Each number is 500 + 50 x the weight over its row's rms, rounded and kept within 0 to 999. Layers, rows and columns count from 0. Numbers have three digits each. The size before them is the row's rms in percent of the matrix's.

# layer 5 attention output (transposed), 384x384, rms 0.0812, rows 60-63,124-127,187-191, columns 0-95
089:489438561502565490497506633458505464458503524479493519417406488579439470489420422405455614567492459505406486536558566534555448384539530564492511400504527488489463475406560471477467597429588524480457580503566552572519479468579511455541470486565454516450545511540392479449429526478519503443
085:417408496461543522473550538549487443454552515542507456555492536550472557560480537469409486589527552542544474525452521615638533459553444463500542435597467408447534410516403579446534573436468435445456570440515495489512531518435515526484476549521499529531583486523420487445482564458550519491
089:517444476527434497580513605483571474490480579478512450484427518536395474529496452449491457435542522501570455453474567557451396456565500435517419498461518476552491474454530520486509525516514510566649478584484448494605599476470457512537439521528622497447453540517484424540427489473463484519
090:526549486552475490485475518559513422504452485491518518520539474579469481469470467434442627535539540460511579550529482449469445557644480428447506497395436481473537525488406602466563521443525602483452564547545543532465665556531502515508429520530498643469498488541452501484451452481521452476
097:529525487436523431508426532545475488445515519504511509431533499544432518497495515574480503516519556512576480440528514605497546478514583532520619545481446481474520467485558449507533558483533555515566579476540548525500469475482507440477543487504509543504444475515357507458534495417414552499
094:387489629538421591527494492462464468501502540405522605500469482492511428445467449497462470484453501490503419527470501564586485567595464539465569528533497478558567454533477482519499553505519468436508505482467497420526563472484523583398463508529432453458555631500499550482651542473512409543
099:523574496472426588515345557467453445449468532542498518510547540597467470562475423509484523414569444572466597455523452435509496454577493552460506504500387504441520426435511475452587527521471548547457441529526588461527529546506449503464523469513524605499513499450450473605435444462460533577
092:508485479527539487548481523438402492489548512414559453477548482449482590514561467439338551444431483569538507539535540458472503533423455594462472481475419406528494556527464515543548445404600531382476543543534474525589500462453621500566496480612551457452513454530603436448515486443565531527
097:547544511516488468451532461428474503511478497484509438538443517509542552512496541502529483445376498469451532521443480481509475441488483523496534503495511507468495507405464466528524524477638434550421442571469508500498496524437439455509578444497501511460463484437440529535501525457502494579
096:503506412512511444501490442549516470629595580507498504442584403513454525510471462517466529607574608484579500526494488452428527484507432486557569554481529525541494477560502543450427586464473480516577461406408443542539512470512523553478501488528438463466465546560528452507549518518545500489
101:513467480534546560512575462549573568527520515567492463496332506555569564450562532603462463478370598452484557474414525546414460450527601514434468591502485503514418483552406482466486565537488499537510544448510532520481526572521402467461572452545517495512491504524567532506460565548482523551
088:483502568554529475423534504447483467492518465482480543521493463424504582426570496459511509475481551486493553500499427544568465508474398501504556519517340513538523507439460440390573537488462532566413546470450484495599557467524496525482531498506500579434538467521387461574475407435552510567
093:447520503395435477592501504434497493510486472504581500447508425489466530521388493401513425540485452484534479456450509580551461506501504574472453527388510424510507521511625399470472484517517430418567459530489447482563460484615524515449462480514511388545442496527507516489452452462540512532
# layer 5 attention value, 128x384, rms 0.121, rows 60-63, columns 0-95
088:470478477476532428523486486514595504469493539573471511475507460499406489538505454482489600516585525480549510427485577554490440543520523462569550448475524476519550485514579448534495581516467496520498549459490505579441541477473482560482582548427529519580548504531542472472462589528599558461
085:486471510501440578470472471504531575482566515500606538564548487573535548499579515509425500510457527520466516501503587432522563362558506436584422506541536475449493490473438456527464571508504610457520501539555501538416488526410461515477528401430395467438615513540553506457512512455494493517
088:445585409546498531498525555447524476434410604503512490503487495572450487440554490494520525425519495525544575462497501484512548407556492516457478464516460447623507450471483630524460584502472585516517455571490548413573585482502407549456478381531543531501522623512477427515512523498415484529
089:521502387560620492479436472539475374440543500416648423525501429498413479511541474510485487491483459500521506538564518545448470468491574565510499416513378444548485581472432480537482466437477547516462497425556537612435555509521518498578475487447452576499551504544530453500437463523507488533
# layer 5 attention query, 384x384, rms 0.0499, rows 192-223,256-287,320-351, columns 0-95
058:564514502441469509478475538456551490413437501522511400456465515560598521509486485514455541504529500452535533484496465449466525492511477550507572518529529557442506548377508490514481469530523466500486467474537420521554572471479464536383458447510402430624560597507500432406398481546466379394
054:468472513407484392523529473520539424430563503524517442532518475479503530522538438490626493492503450562500530500514427511550443569458487556469537493562477434494546506558595575542642512566611472514629570488427463526528443558510494464434470437437392480493527525489395423472490519513532463525
053:581413554411485548504557391508451461486558540558507562433567518502474492525517494514490473508427584546453595471530502506536489503457402475578509608449503535412478486494537457487397535457481471459573523492530516524483519477435452457584512419518539458432430550397449495407566480462504520553
054:509493527494463527516522471497486485464513578497517566453590531504568492509479427475555539482488465530427494491505518483484444570510538389500467471507514421492527498570425485512584457378452425599400476531438541445451442444522505523518489423539580562484551501481532452472523469520406417502
053:446499438476570519467469500541547500428570514498424437512503539401531507480493496578594433529443623459466492555533455546418541432599512529470519454519548518439420489469515427448482427525430485454500487589524415549468538609501488553468437495545485501496569541548518467510469519474430595520
053:473574528415464529563467525479453467541448551502459451572502488545432510570437498550435495497505608462461524516504563434563495421445519534483498430525469520505459505508439565531530484405502456537485483525609547515515446512463513524612488576548549599602481484527510498499595554542498593541
051:497535535495411439503471485520367537424604511461474514489470458545515545526508523500510500492531464483515459442597447451558564578535564538534479595491491530386362470561387609573494480504485538513391501496673478552538436441448503439481577497458510524437484448415460456399511438492521524534
056:511543542479460469490568500485512542539415489439459392488461497493502477459484410433486386423522541492506531485589474516529581465534485438455486591593473556463492494514588483489454482481614521559428536524467482441487512426525530511462420486614454487512525543567483565446422539521565441402
063:413412551507562550474568526520516453594484519583509556446599384452571551455499449516559520468457448503535457486477490534381602521565530443487478523545515443432475462426466472454480511491528534439519535527568564546579459523532454559537457557440541527527455475451492498532586455481500429579
048:559561404460503528419464454541514512426501529441400557545541539511500473447475507465495494461523431542525449447578439507554456513429513501511538494420497515520454419596495554467618525563565486523514429402521564493458474449523475541569537406504446454445470475509498569406429506497484551623
054:459419459489507478475472539463494502497457526442424513448526566508424520542341555477461425453477589468507473517511517546417563523465458428682516456534536479492503512405441445468504563479543494647582443526488429478474427495434463429464445452484465521585383472548452417492509360466534561418
060:487500579517509568499581536529384469552427478546506605526553467450587426523570459543454495449527357485527563443530559491399487593473507438463447570499471508559497524358495433458587445487384526514481557465593473572500521449517397473487491561414506550621524446442464581541516470573532528525
056:467526513426558389514524491537549489453555545444460455471484574506423514477516456559541520538483537554489491555514435516593534423572487534464482496554447457433491553549480515439527452572564521464501496461554436489541545614557466557404604489519524356441495553546491547524449559490448458479
052:397551521488631495514497518490534457534549524459588473547556534554446512523540552559458499577458453502418460498492597442508487498513447473566611493466455493519466417565511491553489498540501495486503438497479474495539488507508491574514449517535521451524463468429444527564458430459473502619
056:424456497542574560513580456468472461462451465468588522500659475576459452518564514672479552526520430555445430527390421439516572418522485452522628477534494506445564528659581556532495513493512554470561420472545525441564480508448528456474548481482518490586526499446488508559569480591449481524
055:548459465502570540433466561521497534486590509421530519511514523407473493431456524559563508494508608469488545516465455418453500550468465476487463516528482516510465459601461563411473373480534477490488467487465537540504559451542596428609509490503608435591404512500564521431496440488519506421
054:541546469449569468558476414511557525429390495444523466498417523623538527603564544564522535520609484516496472498465532444441514484569503498438564522537531435526543580538518517571518449515499622453459523485506501455498473596504470514448510451596488425387534572501507479441465533479539477559
059:460522553531613403530512496466508496474550451489500557541575466455542550541521478654463447529448559513480474591433509417543545442553472492520533477538453460479540502547545493420599529459508547442547490500477520466581504526574567447566537542432545484524487532415544467441501398553476607502
055:468591528452520462530492519505437537356352455482482433576477422503444484531537523477567610604584349596351459538492503514572474463502470511538507557545511516484537509467466468524497463492553549503467530494490431510512508487487486467520524521575535514473487499573493451468494500504447437430
057:409509520392603488530553438565553414458484554447607516542437514469460522528493429552523489554524446512477441527500463530528444460568459574545567468499525514486502447622574544554425432556487515456561491552439574398437452553475471519553485455486509475453509560491515490493518512476454483594
045:561474473634534545519499434494494500598541499486477501440517542496433531518554607580691506509564591552504521540501523466481496523423471536460493456525566483588530405501504591504550444561496483496525467473476549461516545582418467595553533414472479482572446479445463577504524486468525528562
052:522512493557487505465506598503482624545538434499440498558565414443504403336460464509475470503448423474521548536503471445427458506521550517497452524497477460495446547505429408480412486450547462501520485499446502557623542515627505541556445529476505559522464517467434539501499570417410561533
057:437477632513574539473507516570536499521436480449580510510529494483499486544491497622406511576559397489405472527480438471490414506564517461457587419477604420370525480542535501480443535553511503470554442436553511411530522498519538516512568556537495555497581512428556471503468497546444527499
058:444438449382622503487512562556455411378592477490598490485510498490486467501566439504473530609537496506527476526455466493540558457552459519504528485531398503427438386546511566443484525539506473447418476519484448492469544531533467469477536493463541469530419482452526533559527463469505485528
061:486433426514419547439453423529472505523524463535529489489505479532478508589513490448408486466582490447515438439489460552585490539448450530437508474582534562545498433471569522531430524492473454473537489541550460501388484466401457450530365499503515520445592592436455477525432554490559409477
062:543430457463513525530569459517494497533546501387463480539465529575475508494511439540562423502536502476569431420474456567453547447531480433453505480468458520425435530547536497530527495520417464453475519604481414541480455565408501519525483508483467345552484498465473439490456474504495492510
061:480465494511463453544520473496525469535439486481618514535489560497439512546443461537409477532484445453467433535525478542445465486561390571511492579435470554431512457485576446608467543534552467532516530461498498435510477479416492517516497493419447510479533547399432462522451455575457536506
065:459487454432585564467565471505536511463520482536513433538430512566478564448476505573592458507477579592589459428511472486466563527558453551480553525502429507534538441490606571473542486533408455580595437569448417463459493430452547566495474477398518519521478490465493488508516541494496462500
059:493453528523539580512502465465519528394510484465502442563508565531521549484537506502549410472476524534556423426470542508573485447488484465443504502519499483449492456491464568462505536521418524422549473583461472487468553512479536563564441414432586509551534543578569535519516526502511452503
074:535518495548413445550454584457457525531492473532454516486569442405546503489513510366399504551489467469491562540443497516500539534393514490507469450529582444554430564398418448491419487493448430495476531480492512663484488457565477451511461444546471491457512411539450508503435513476501456499
064:467497562531454573501538557501524543502498451516474462492549468398482480526469472569526490559586503457435547531473523509560462517484567490393524448452525436526468528488457510490405459539403485396530476484513519571563510520637536420509465438501521488531411375534521470450484483489483461485
078:426516547517432381564572554500488514531528417491493480488519433485567436511495407497438538526574426511469592576472549511452484541477527555569486466467534464534493542510449419478450464531513517529472495371542497569573504520585498450487528461537496467505495402486482514490478502494529582535
059:492502541504501518456428408427472419456507485538503497508497556521537469570511553475441532474533450464551447541540508662582604524465490466446476426431553505561441541421550460485471461492512526466527436563435516446430520439453537398480428564484401585467604555457526500431481504494491533485
058:456525451484533592536545497509405501498518512543550516426493553505485423572602577492560520515522500579419506545444468536518571451536499520594438457481462540534494470482482553517486566532533475510520499541588487434489471484511464470453508543541445493480489395542515517544440604576484453555
056:458417490446487587468376481523510494489528460415431508496426545543497510512495577541515446424489365498538444492460569565532535446559544526549521597523465441617493551386603486552496559492519494515464519637512468534557512458557485415556426502449524423490555470485388466566502575408527552475
062:423409424581474437545525532588545534490460538438523530508391454520490526566457525457455563532491547409560526533512451497493534545485402530508477449569519427466471509414531559447492505533589434535539530459594481457465440464602420499537559386538553483469605502566590458495556537526541547431
068:533509532476490442452483439460472472514442512471476548428478413557464501432509468532530519552440439533455499538471464542477551555416512505543418511458445533345598531474444416500531514528481548561494527482544542593613518487447540501413427543452528511580443515531504540519450511486475543546
057:500498523501502492458493559520525596513488478520466432412553548530542492537519530484453421462498569415634569498542505482476546428528598513438420513509560579510534489562484530519438533543490480480463552526487487550556399459467484552512476481511584470525479418457629472444446560544498517503
057:470513507401500511414540597448519456463494553472573600494525512481463504470449557532491574591482495529471529514449466577494513485488494512531610478514456520519499528409461582439512516432524596486496549487432540462484497493566555537465524500523540675485503516454490467508469561572496572515
057:462464443527530424416416572510550562481521527519429448480541537600597563427451584518510549590369460560551542560530482546408568541428621574586411598460379588500498497493519516569497473590453517556458509588522496564482476449480449511506450512491529527558554539551550477539585444517509600515
065:454496452538530455551432517536463521547558565525539459468585500604422470435491532434521517501443506563506501476600449505539549580587506556476575528416494577521496496458516486483412524432502465545421461545491391508437504382453565400536466521553535452527596477634514411499495493524511480456
058:417618537482447471446548508473429587496533416463624470639505481594571601547555424488463536587518538452615570450477523454569512492557491512581467594475477535537499513468522519555479473486585500516484570506471525465484543543466575476484534450516447591507448482444427487518464479515476494459
061:513479475457531417610504535454562529537530487502446492452479450488462498465617537468518469524474487510515438541481374468451593504478479468514640542396478485440470508455506549466466444495436498482457492578598476527505477416530524452524432505469562534593519516575576487506487434443457513431
062:467498423488470423497516572546449497561469546468424436436580574500538512430466575454521455489483480425437478511558490486540608493500597517459542552442524569494596508364564548533526486467533472477400540504549497527464461394557426460557372471550525519488472526550509482538485517580483482518
059:480541543527515435495634563475449492583437548446467528458542457559505566501518554564457544522602493476477485454466471400500515521449570396462485432538524541479505474570536527574521478599502508506478487575597500483368537487460504442497489416495517512364404516490500533523543519487490523523
065:527503486498461352536378500461563456561541466544472550449478465435465498481505534529491529568425464509521507577494442523520430435529455506468516524547490523432528470542507467437525508443440539504529509366485519514582520566512543504460507501579523509482512525506564503442438468419484466458
062:531553481628539507577362485443489479525525471596539555514471487506446486448440530493457558602516467578533460515419554582558514426519443512513531465439430499378434527569483472461504534533462465529569522458554460525471468524537525577454573516434481482479543482591515473442505480405456441425
063:495379466528549491509527498455502480433556480506524412476507487456519453488584476557447469514529542516518489520582518551449478505481419592534536544417462490478519574509531590531554428524474457541434386519589495457579465469474503542540470447442505430560455449556504474575459444499482496528
063:503503537530494489438513475490453527519547481584463452536439536498567515404491585506549526497549500511528455466487454486598557527501459514448450569421490471400565559565449517539546465534521483451548363547444501471433463506527512496559496483479507554525602511560525555536565464521481469568
067:498442588553649499533426575509546493513573537605534540400622524578486485514491523552494532410525501491424523533519430463533482466476518467485492531423565557433547445536584488443516449556544572477547488456440481562564513566551456432441524565453540531472412542545498535454531528478498481492
064:422492533491444521495568580463518562421524468454430561498537576486568532501575496552498436463445542418458442438410509422486444518417514559506455509548491507530566556395446478588417539522489499519474538547511575511479474559488472432548478457519543464489535485483438534515443469519506427576
071:551527562487445403469443511536513518466536539544486448436415506512461574527412523449536606574558457512459506557489518389596475478600492501530503542544495490541557523570460459475520516530506473436602479455433561445479436560531478517467514486543431556472538496480437491450556458422523495576
063:505492484527628504478490497437500472527586467452543570472573572495552499480511468479557493495495498531594478469466477457529575475420532566449541509520445453474442417550620395464509572524447539497507389494491497549524513623476461530519520470517501436570514417488481505476524468505463496470
068:433454506499399550446492480498497549464578515410546555479568516549506482522602540467486429460518548468453545472490522540541478590429437515511483508482492524527613474421435541564501537462444465479472498469470537458391426480456467514604442492531477352479493507360477481555508447520585485533
071:511546594576523445497454460512568527549429461542475562405510480560443517477425454477520506568474481572486532552474505441512469439537492599472433409446481519427479512514467382414411567467467474478489535534424507471517534495563446523431500532452445540443510514512525479398493509475442568569
065:497479520499610530462462472479586519453534467513524553474444529513519554494477469481531436523605540554522487453509502390535498470566415597487569512484383460501569494578577495455515510530515429509439502536470489478415471573462519563444492416571456523503555422501477478432456540479435499473
079:571541560504497535536467508465502487554483435521537482522445482460519525491475516481504524508496498542543463456459467421595536446549466571436544526559512453566482467489534446494475466563476532471514475502471481510476514485548458582518446477554412447509490403528551426493567441530507510554
081:501557441510599548488525522465518511566479443506461408515520465587457500406484517544465503552565496460563470550531524497456524434558501536512516527458481493462408503557564544558576500595424511480567421559551403489425540542478502586502564538455606483546589500515445500574580484552516505481
073:536469534529535480456410470423580480529458415591395523488588478510503488495383510413505561554496438543508495550422527534500434397627470622483536421440504491463566522550518496451529517542444504511568467473487532511479530489557496521490486553439439596486581585481505480551501455503454619461
071:543440471463624436444452370516438471456533450442522505466474518585474485523535585412580437443548432565468437428636500643434498500484455523452506595541446534612507425605473582521496523537473465511514429535485444484539459554431580592442470472440485500559534480519507491479540522524445528439
071:435457477561611523408458567475504513554534457426535456440508477655480463453578531435510546436495492563484531469540490392521520449452555439531516546470533460441658513492561508471594555461483552456514513507591533498570467476413556535529541481412615398496391456496516551540513545474497477518
074:458510447514413523490523533552479514444533491541445501449520503411528454544503470541395494553434492470488533498481536464566457543449569463456482505437524500404494534448435500522435517497558502502566580567574508570475478455577505382512499499521524483408399450500356484524412520435486484538
077:412419493482621538527471607513512445432509444525537469457524499476398468456440435502433531565518507538442479519438523438632549482468537498463490530390523451451562447509520389497397545578468497450529557528516529563453452614477507402507560525421484405424345452490378446578536441458546525510
086:445513487417438480538543530525448488452536553584502529502533549413512542497551439497576457551538553434499506582429520559494436567500476552540534435426546497523415523494545496465417507436502401473446520480507485570486476514530440432514561467589476547455487485440522442476398495444509526539
106:540453513519461558568513428426545478546524547499561467563369566538563508460476618442431492471502544577536539411562474493463578497463486457508511502478523473543462456483479528484541628568450472467512546457537482486486450559424435483493497470459533507506503459515482511525461449576495544482
099:452508533502532496502442454466458431447522540533526498541462535500440542500461560427494491458515482491598505399476545510557495412491451496566482482508489545471406540501542509521483483472509454515530511513596542478489420535482576406530518362521473431431419518444505535416475448610449420535
097:456500458436428542516526606428465478481454515444466495457488525472451515499533429429529451580494503471468500547529437481544479538529519546500510504459526425519523510428486417440574540498556420465507462471493534571481435544547484356438479555609437578449464552396424530472501497352460510522
105:444483462387515511578521492523481397528523558435551507504504408491536446500555312530599501404531495522583408495493453532468498505508494481431467513430507475445464569503499505481459442486488557551472488512490455492474511418458533536538474411419496469443444532508555493520571418469477532531
117:530567535464494506440487514472510511548415559474454439471531500509418586597488497440520431469509520505433481477519489623414428427488589621579577490533395544546477521444476464518554477533550493534480623524544491533431443485580472508499524516528546563562503458434478514493487534549465500535
106:532470480518414554510447512553458513498558478476524581554504596566454525603471466513405453520482595450489483511453552544560470499588459611547440494549474463496518580510529501534448528504437457531502490481570485517460444492446459479607530542520496426424537512553493514527550575451520527545
104:521443493466541607453515500516523588520530550446530519518539468521586428516592355520502503479442528429504517443458438518504546500511390521454523516479507489491440529473483441478414461515512533547494517517401463533463528569463548538368485444449470469524503448389512524536419560599471542472
109:527679488488520535476508526547571537459417534496516514448438560551474495550425502393494516532371527550444486455559451563425410414506525516438568408570478494528397469513549493504507510578477399439520529481505476478472533529527414465516430499464510456519448479473457552564409538559407524440
110:411439597483528477485551519435429574471617483523509546535570434580471497408530482567560446488502552481470361543548537397564593520530475395494492480507479486507599455565464500566529497475428537577557489463466495524548523425563577579400542615536508465464590510502536473423501545453479574492
114:475487464493544548487580516481581510466457494428478523542593443529560418499536450519604451495469576475459493430426433448495500497468470423444503481563533517562487512519591511460499489479413449521565480514500483528404522618460525405439483480410499469543476506529434563618386574585458483524
105:467477554432569479523470573447531510471530451510503514480473470484487463577434522513495457428495522435471448602547423450461461553475455482463554544535487527477531496569488433449503582597563519499464498457558629445497409512498571480493522609533552497527397516489576507413447426546512440488
105:499447431507517497569437568503421408521475605541442548469528430606470452524519497548492514498497473434538445502458513434484495583542537509477490539449513461602557476561432502498428442365537559532563439445524599497481555421550545585443612476533518497414489380487381427481595456509572492453
106:568519480507381492464492491533603509532533459441525626434534559460510428554496490520521483481481539441442566503440487427530422473491483573448539454525533480419560447389558472507500506548560505568442502553503462539497558506450458543458426489486546558483516501443520486492397417624501477541
113:521408511527515477451445443553535597471523555550518520451439467434488631512408573513500541506495375612534524493447557503467455359576502531487472435515488601508476517532481522519528462580434514464463507488472524514543531482424352553421465586541582603522476530556523474545574538484567596456
114:444498479451472470573495473450447415501563510438449483509551523399494596457552484423542467539488462523610482526526539424479504543499460403398424507488504536515537443562481630545510467412544436539427537499523499475473497450535502528517464505543496581476570399560454507471581545483552534512
110:560551482460438473441495545493499514474533521508430521535540436573431473516517454481535548540520531477514489579613535516414616558492463430572540492570549411500577521577449485530458423573493501626556448563449394522438480498550502542444464514445595536509570511539436443493546500590500540495
131:452551547546497521563618500512491514473455500480504470421479562438543554492579511464539497549442403555518522473453433441511532482515471598431483417416630544521403491385520569599489495477557492531569558471523560514508493601450446514538530447443504484481542492578471542536441555559498488462
117:481511529428509443527507551463523514471510570512495478462447480518423522446463460394475506526498474562512494548472464590399465561486540548509463463552511518483379585577537516554511505545482461453498577547478463475481473531562448527491521558471475521535482569516429484593558492543496517497
121:485488531491471525499623439547509564518578514473427430546356591477521529474559446449514439467506519461477488498493539554502481470489565515513397386425455517503396587424571554529501557464476554503576485489429497512505486492496516454470491421472524486504549447496474479457428531570507510392
113:535494544542540450453459496471498462472482468498432562397419527528492476517481492478614589417437526458497529487519547492510403485569497449478492564481515567477510458481464451485530454500527485503402480569619592485525512489464499500485394533565502517570493498511519522458352454496453446533
131:539494509568425565446515478497538576554469577513505566481565463454533532468556631503472469407505464503427517485508537498466376513561616480425406430447546486489556569445500524480445518478563438463437497436506521488504603526530488487464419517495483612481553480490500394592487529487560489540
127:485527513415361435513426532460554444527511524489431495491486555506544562485513430469481530389451479482452517468493407540434536527437545415503513460557503483570525512501457494465506487618482503507436466511511480429547521426465573513457525515489498545612611524489471457551495511511541502509
127:503503554441414473479429513470536397595519491480496475495486483495419398415557569581542515460497479520454547489559465414522471518587504462446482529485464482463612567567509509472568447459553417449491565461556497545535488460501522443505480489452476581515488453416491461516421455471521549537
117:502503477571427511451447402549548519502553421475524460509436543483535451565465492510477412547588622462490477543535506526511546514438488522568528363503470499500510579630506516509505568470480470504516591511407436473464533474524469461471381513507524444511532539564454469569559503517546510467
117:496553554506574539517530480533500505634477534492498533438527485516457484522450529492508481527558567423535506630539412470618527512464433431562514483498578451488544500514483448522487487503459416456500429477449516463507550423467508527623420536490501535480428508476491463484541555464574360510
117:523527502422458495542504498500499465528592564460478518479547530475485456518471562579437439518539552520560432542527512531565577472387454573544471535486460526478560580587491428462521516505458569524582499509413492515470414456474537533451452521530479458540521449441514549394530550465459463408
139:436514612471423525520461571510584475505495491465502478442493533454554482536465546519608518437518463563490521472445461507447509426493532521521460433538505540401489562536462495522546506525456506521433575483541458496493489532488512463442498527457515472555593541587550449454498524533521540465
116:415497545471506466511400539488490559520500545513494528530529570485501515467502409482524537530465508545520502554442549531478433506418470531503519524598468463607452522603469433322555499594520513494431490470556401531456439494495579589451462475548538568558453552514474496523559520512527435497
118:543455634508569465559441526573426570523453544552430495487430400544468518518492393456459507569526499492480525591515518573505414489506552460427435513403510475534551545428463476492490598502528537481473608445487505500530531472587484413477616519435517612455481468485483477541483546447525654540
124:457469468432525490441665545491495513442556577529490339520532549439468516490622514523479437556460492437541485495451433527549507476536472467547524566475507493490483496500556546548454531494435498526564565506455466480509518534470429501481604412510524375508535553445473579472431521559498557467
119:474528556512460552533493554514564444577418507529526621467527495465498550491498492432498557469539532428502529513496451468524405518514542468459517440487523585445454562551599453443589496442519470485435551575523538424663509494431597529488524493507522539472502532418475447532438499522559573562
151:387520410482440450446425493507462538494582513511461481500561533438520578537403478535481413563520509470497389580512503503562542521452469579561607454573495494537432478510483532465412517451456499530555523544410509486452451511485520464498497484476508398468467440505504473472536527521444553458
# layer 5 attention key, 128x384, rms 0.0446, rows 64-95, columns 0-95
041:470504439496494451517443526542482525462439513517459431432529481477514454474429557554313549551530477491418482513481530491648555507466481521457520538516502531526516501672511540499591598501492363577512569560438438573447432540491502427458524553442459594406439506495497508570526571484518512510
048:558413440611467471547532450493458474475576508511546515558539538531490494489553576493434522524548517562548491546490479420537467484382583559445510554558493517528557418414461525508406467487532422437508532556468556592575496496564506504532469496608606466482409572582554506485602406467508623494
044:555612535568548426457385513501449456498451488439517415504478410482477577455539549551508475495510555503530444534482388540479533418546496417483386462489489484543499526541527604488572418471473531481500447449564465443504490491421514489501497506509490488508563448554486491512529574477489512515
044:530583615430490512443435582462506490578590520433483434459504409478426464512492556600435473507530548512484619509491462566391564451509514490605527568448593459367494601521504370523566400452454433492427438426487497455475530554361542404505505465441370517455475465445443530514572502508509459561
052:450436394569564505615453472511499557474529434605549497495621436463481569440642473419461505503530508559487486521507539511407484569474464472537504459497418518537489456573519610440502504441545451463570446444454449460556502500507498498530570485598512511513506512451555496495688421527535503495
046:473533524538561441477508559454463479497528538535555519565517364495405535552558514492546475538520465533426549506475494519498517616561467456549438572513525398526540515473519520535522398510508443397564502496478440514489470546506459394496610497519525509536590491402481496476484406457526474538
048:477488479460591458500656515496574429526536536544462426573524528518477514493460481541489536511478510491506495484486574535449541529399470465516520545483494392556462532492544413548553483528457446518522430549497540540538533557410533593513468489467519368488497516469516568552493482400538507499
052:478515470501473590555468468535442538518457520464572561500478499405467570498595534475529605529517574412574494517465532490566500550441533563413476471622416511479479506551487520545500520403522465488600486503481539455489492600484535514564632483559498451597504522439565509533432454551592455642
054:528578517448544550473557484442495598489570465580460484537534522506473506463505531520446435537503452450476580512510487521512527417436501463534514531421558446464474499533496458512468456497470454529511466505439507509500513567446483530468573484412438557471520538517471520511498534458435460530
051:590444528564469552560561590499550457516484528510480476468564529514446554419479501522461499440504434481526455552425517479499425495608509531441455525556493551548487503495456460498538548512483548481550498460500489417446475540499472490488522493532671466577544502511492470487547635412492517539
050:467478500566493496491599590501445508452527532468546500558392411473464531523547567604568556479487488497485453506531462501509604431555415556542482521491519429526516485503456495500617481500422511433476554448424482453449523533511531558523529454566500512445669431455557551449610553479487545467
055:456509487512603589432474535432539519510496523591445455560455533548431510598473463544552556566442538462523523591520494563454594434497453497493509471464586484415527530612555435481511561463511582543544514533498541407485508595479504470456501493501490578422541533453562524478634589460460498533
060:499414470521546544485513447535429539424398548520571516556429508461492486466545561474559578464471472469449623481514497480515464580512532563549484491473453488524512495475450588472457582485513413490498561478499556542526490422462519488433473541586569576502465476514544528507488471559563563523
055:405495530448550480497530506501523473571405404448428435482522556447557408575436521516483560449506495486531407513531545497446571552449543545477492454439525436493489541498576342546500572545465497504446453515523540480566476536431486478471503516521390451502482469505506531456470495549487517479
063:506474484454550509566408492484500484509620532520463480508558549447503489525524519492438485461490518553519477536487525470419506543502512543448479510474529432566525471531536415506523615464525561518560494569458463525536503570573546449494488485603484399565511478523400530489638523428496405421
057:447598482563418473496476494504539453533542431535459435518416443480540507522405458561448473527421501495578468459438468518504555443490487496489470454599555538396420438484470385476598540455475441491568493515458459509433501595448492431471547495494451527539610493453512511422543583530531422567
062:522527508482574587572469417500482536447527480563487523467462517441433407464502454447474549544467576621464516481477489583490478527403571506546563442540549514531548470504486553566509532520526515568547507467506454609459554453456548583597465486476441465483544456555570484599552628574565446350
061:513587524514420504489541487507582470511444527487533461544516547517499521454465492446438542458506433448487451512492509503469522375460533563558519480565529567433495375482472548535543462537528551517477574507445494481467509587430470471473512503612418437507487444538424476425520472394413563515
065:580537572545498522539576435534495461478496464524476437544556560425519490426539553495521607483498533472523548422503505480569565603498515519531466477477490424491556539499553602468524498434499541461559464443539475483573485428494580609535412543499637578471444545545601500514482534570601559477
068:521456499562494481543518405514459525512448380514452529488557515517542485547435444479541483558482541572542459476531528468481587450449485516464571434548497464519492443462558480532578577488408498532513491494471486592480522507455470472578492458582524417607573493568566476489526569458452554435
062:505529564403592537482433512513535497492451468609574566500478490522487532451453488472353544488555458541613454488542515550601527432499471576438443526531512501626547458517508509565524464523509543586545553588483450466474572491541503505478488520562450507461537497547427499553553559528450540456
075:516504592447446444419511451568557485447422577583614508449508542471433489618525471478569511437486441462446504502522488443495392443504472389516502491501478518523614483484530558460455510506575558526488490449514515439452538398433391453424494527520522577459427569493395486473465438486392532499
075:510473499573456460539464466456441488475573558480482515452541467498531536551442527545497476537497494539556530528478415551472485495490447530505439426521490461428493522535493363513462469510459552440612511549454537527503474522609493437551519483603498390561504489597525529405606500434546426452
058:578543530563447482461557473502499522547444480524563502558540475409495545485457531485533598484556561470515567475554562592465585421442522513492425471591480509442546540538515517529546507487406496414580533476437414491482564527478473519560448509456456506490493569600567480521509580575520534491
075:509499528496551487516512516479461480441623511605460462433428450526515519560518542415471432569543556608529520446516507463501442483459503501534405505493560543582538553526465468517505570494552536490516477449478553584374536494548498435454502490509543557488490413517404453492503523520489468429
066:438533513473508524461556457531443607508523561535433560561533511483501489477393531526428473475502484402449516478524499510475443509530554548565514550522525474421517527514456557466617388461519386554498546560453524544421558410480616531542500538505494529469561556441529479522495484584578480550
084:416480496482544480637462554493515495460554549444485503474529528517506487469524461509513573498514424526602485451422517584508508486552456569478510481501538366516517504515525474486480535517530540392486491490506520456579547629566529500543500458606520449638528470604527568393597534430593522444
067:425451582386521556507456581531490484538446557526531496502416504460573486540465477544381498453548576468405516506541500526504524470487458568612467435446527506544514531475542582420492571480421531540458560472474540452482543479474475513483609510474510549462525530474517451499436479459466539582
073:511470556461590493530444533520515515462492522443529576437487549475502496476526489495455481494554522546449501555450535495560510378533467567535474552484526519517562443454542514354521452508549491494460446518475497469526493522522473473549577486552473611383429507598383521476498500552424571610
070:512501462471417481540527450530464498479539538451465502534434543491454437386628593513447494484493473472401567451491545410473455553564446452534545554500445549545506491468518625481605515494487504486401523432607533407473453462512450502493520605439459443435483542485532451554500514590528494508
086:521482518539486414524430518491492510530576665419486484508496513491527545508460460466496391502450451467457522525491428499453405355541418467564477516581586530598533521426462489410494508483514540501426465514417465453522421435531459531527460453582502522430502559547401582470542450495498540445
084:521548447516504480490522488519524510471470446388494537584481548479489527424446458552496515490562474392531509498552499499501565551521494518476576484454393445436437477415624526547542493501554500505518482565555448472590467583510547558432453511495466468444480470431561463520517520517532508544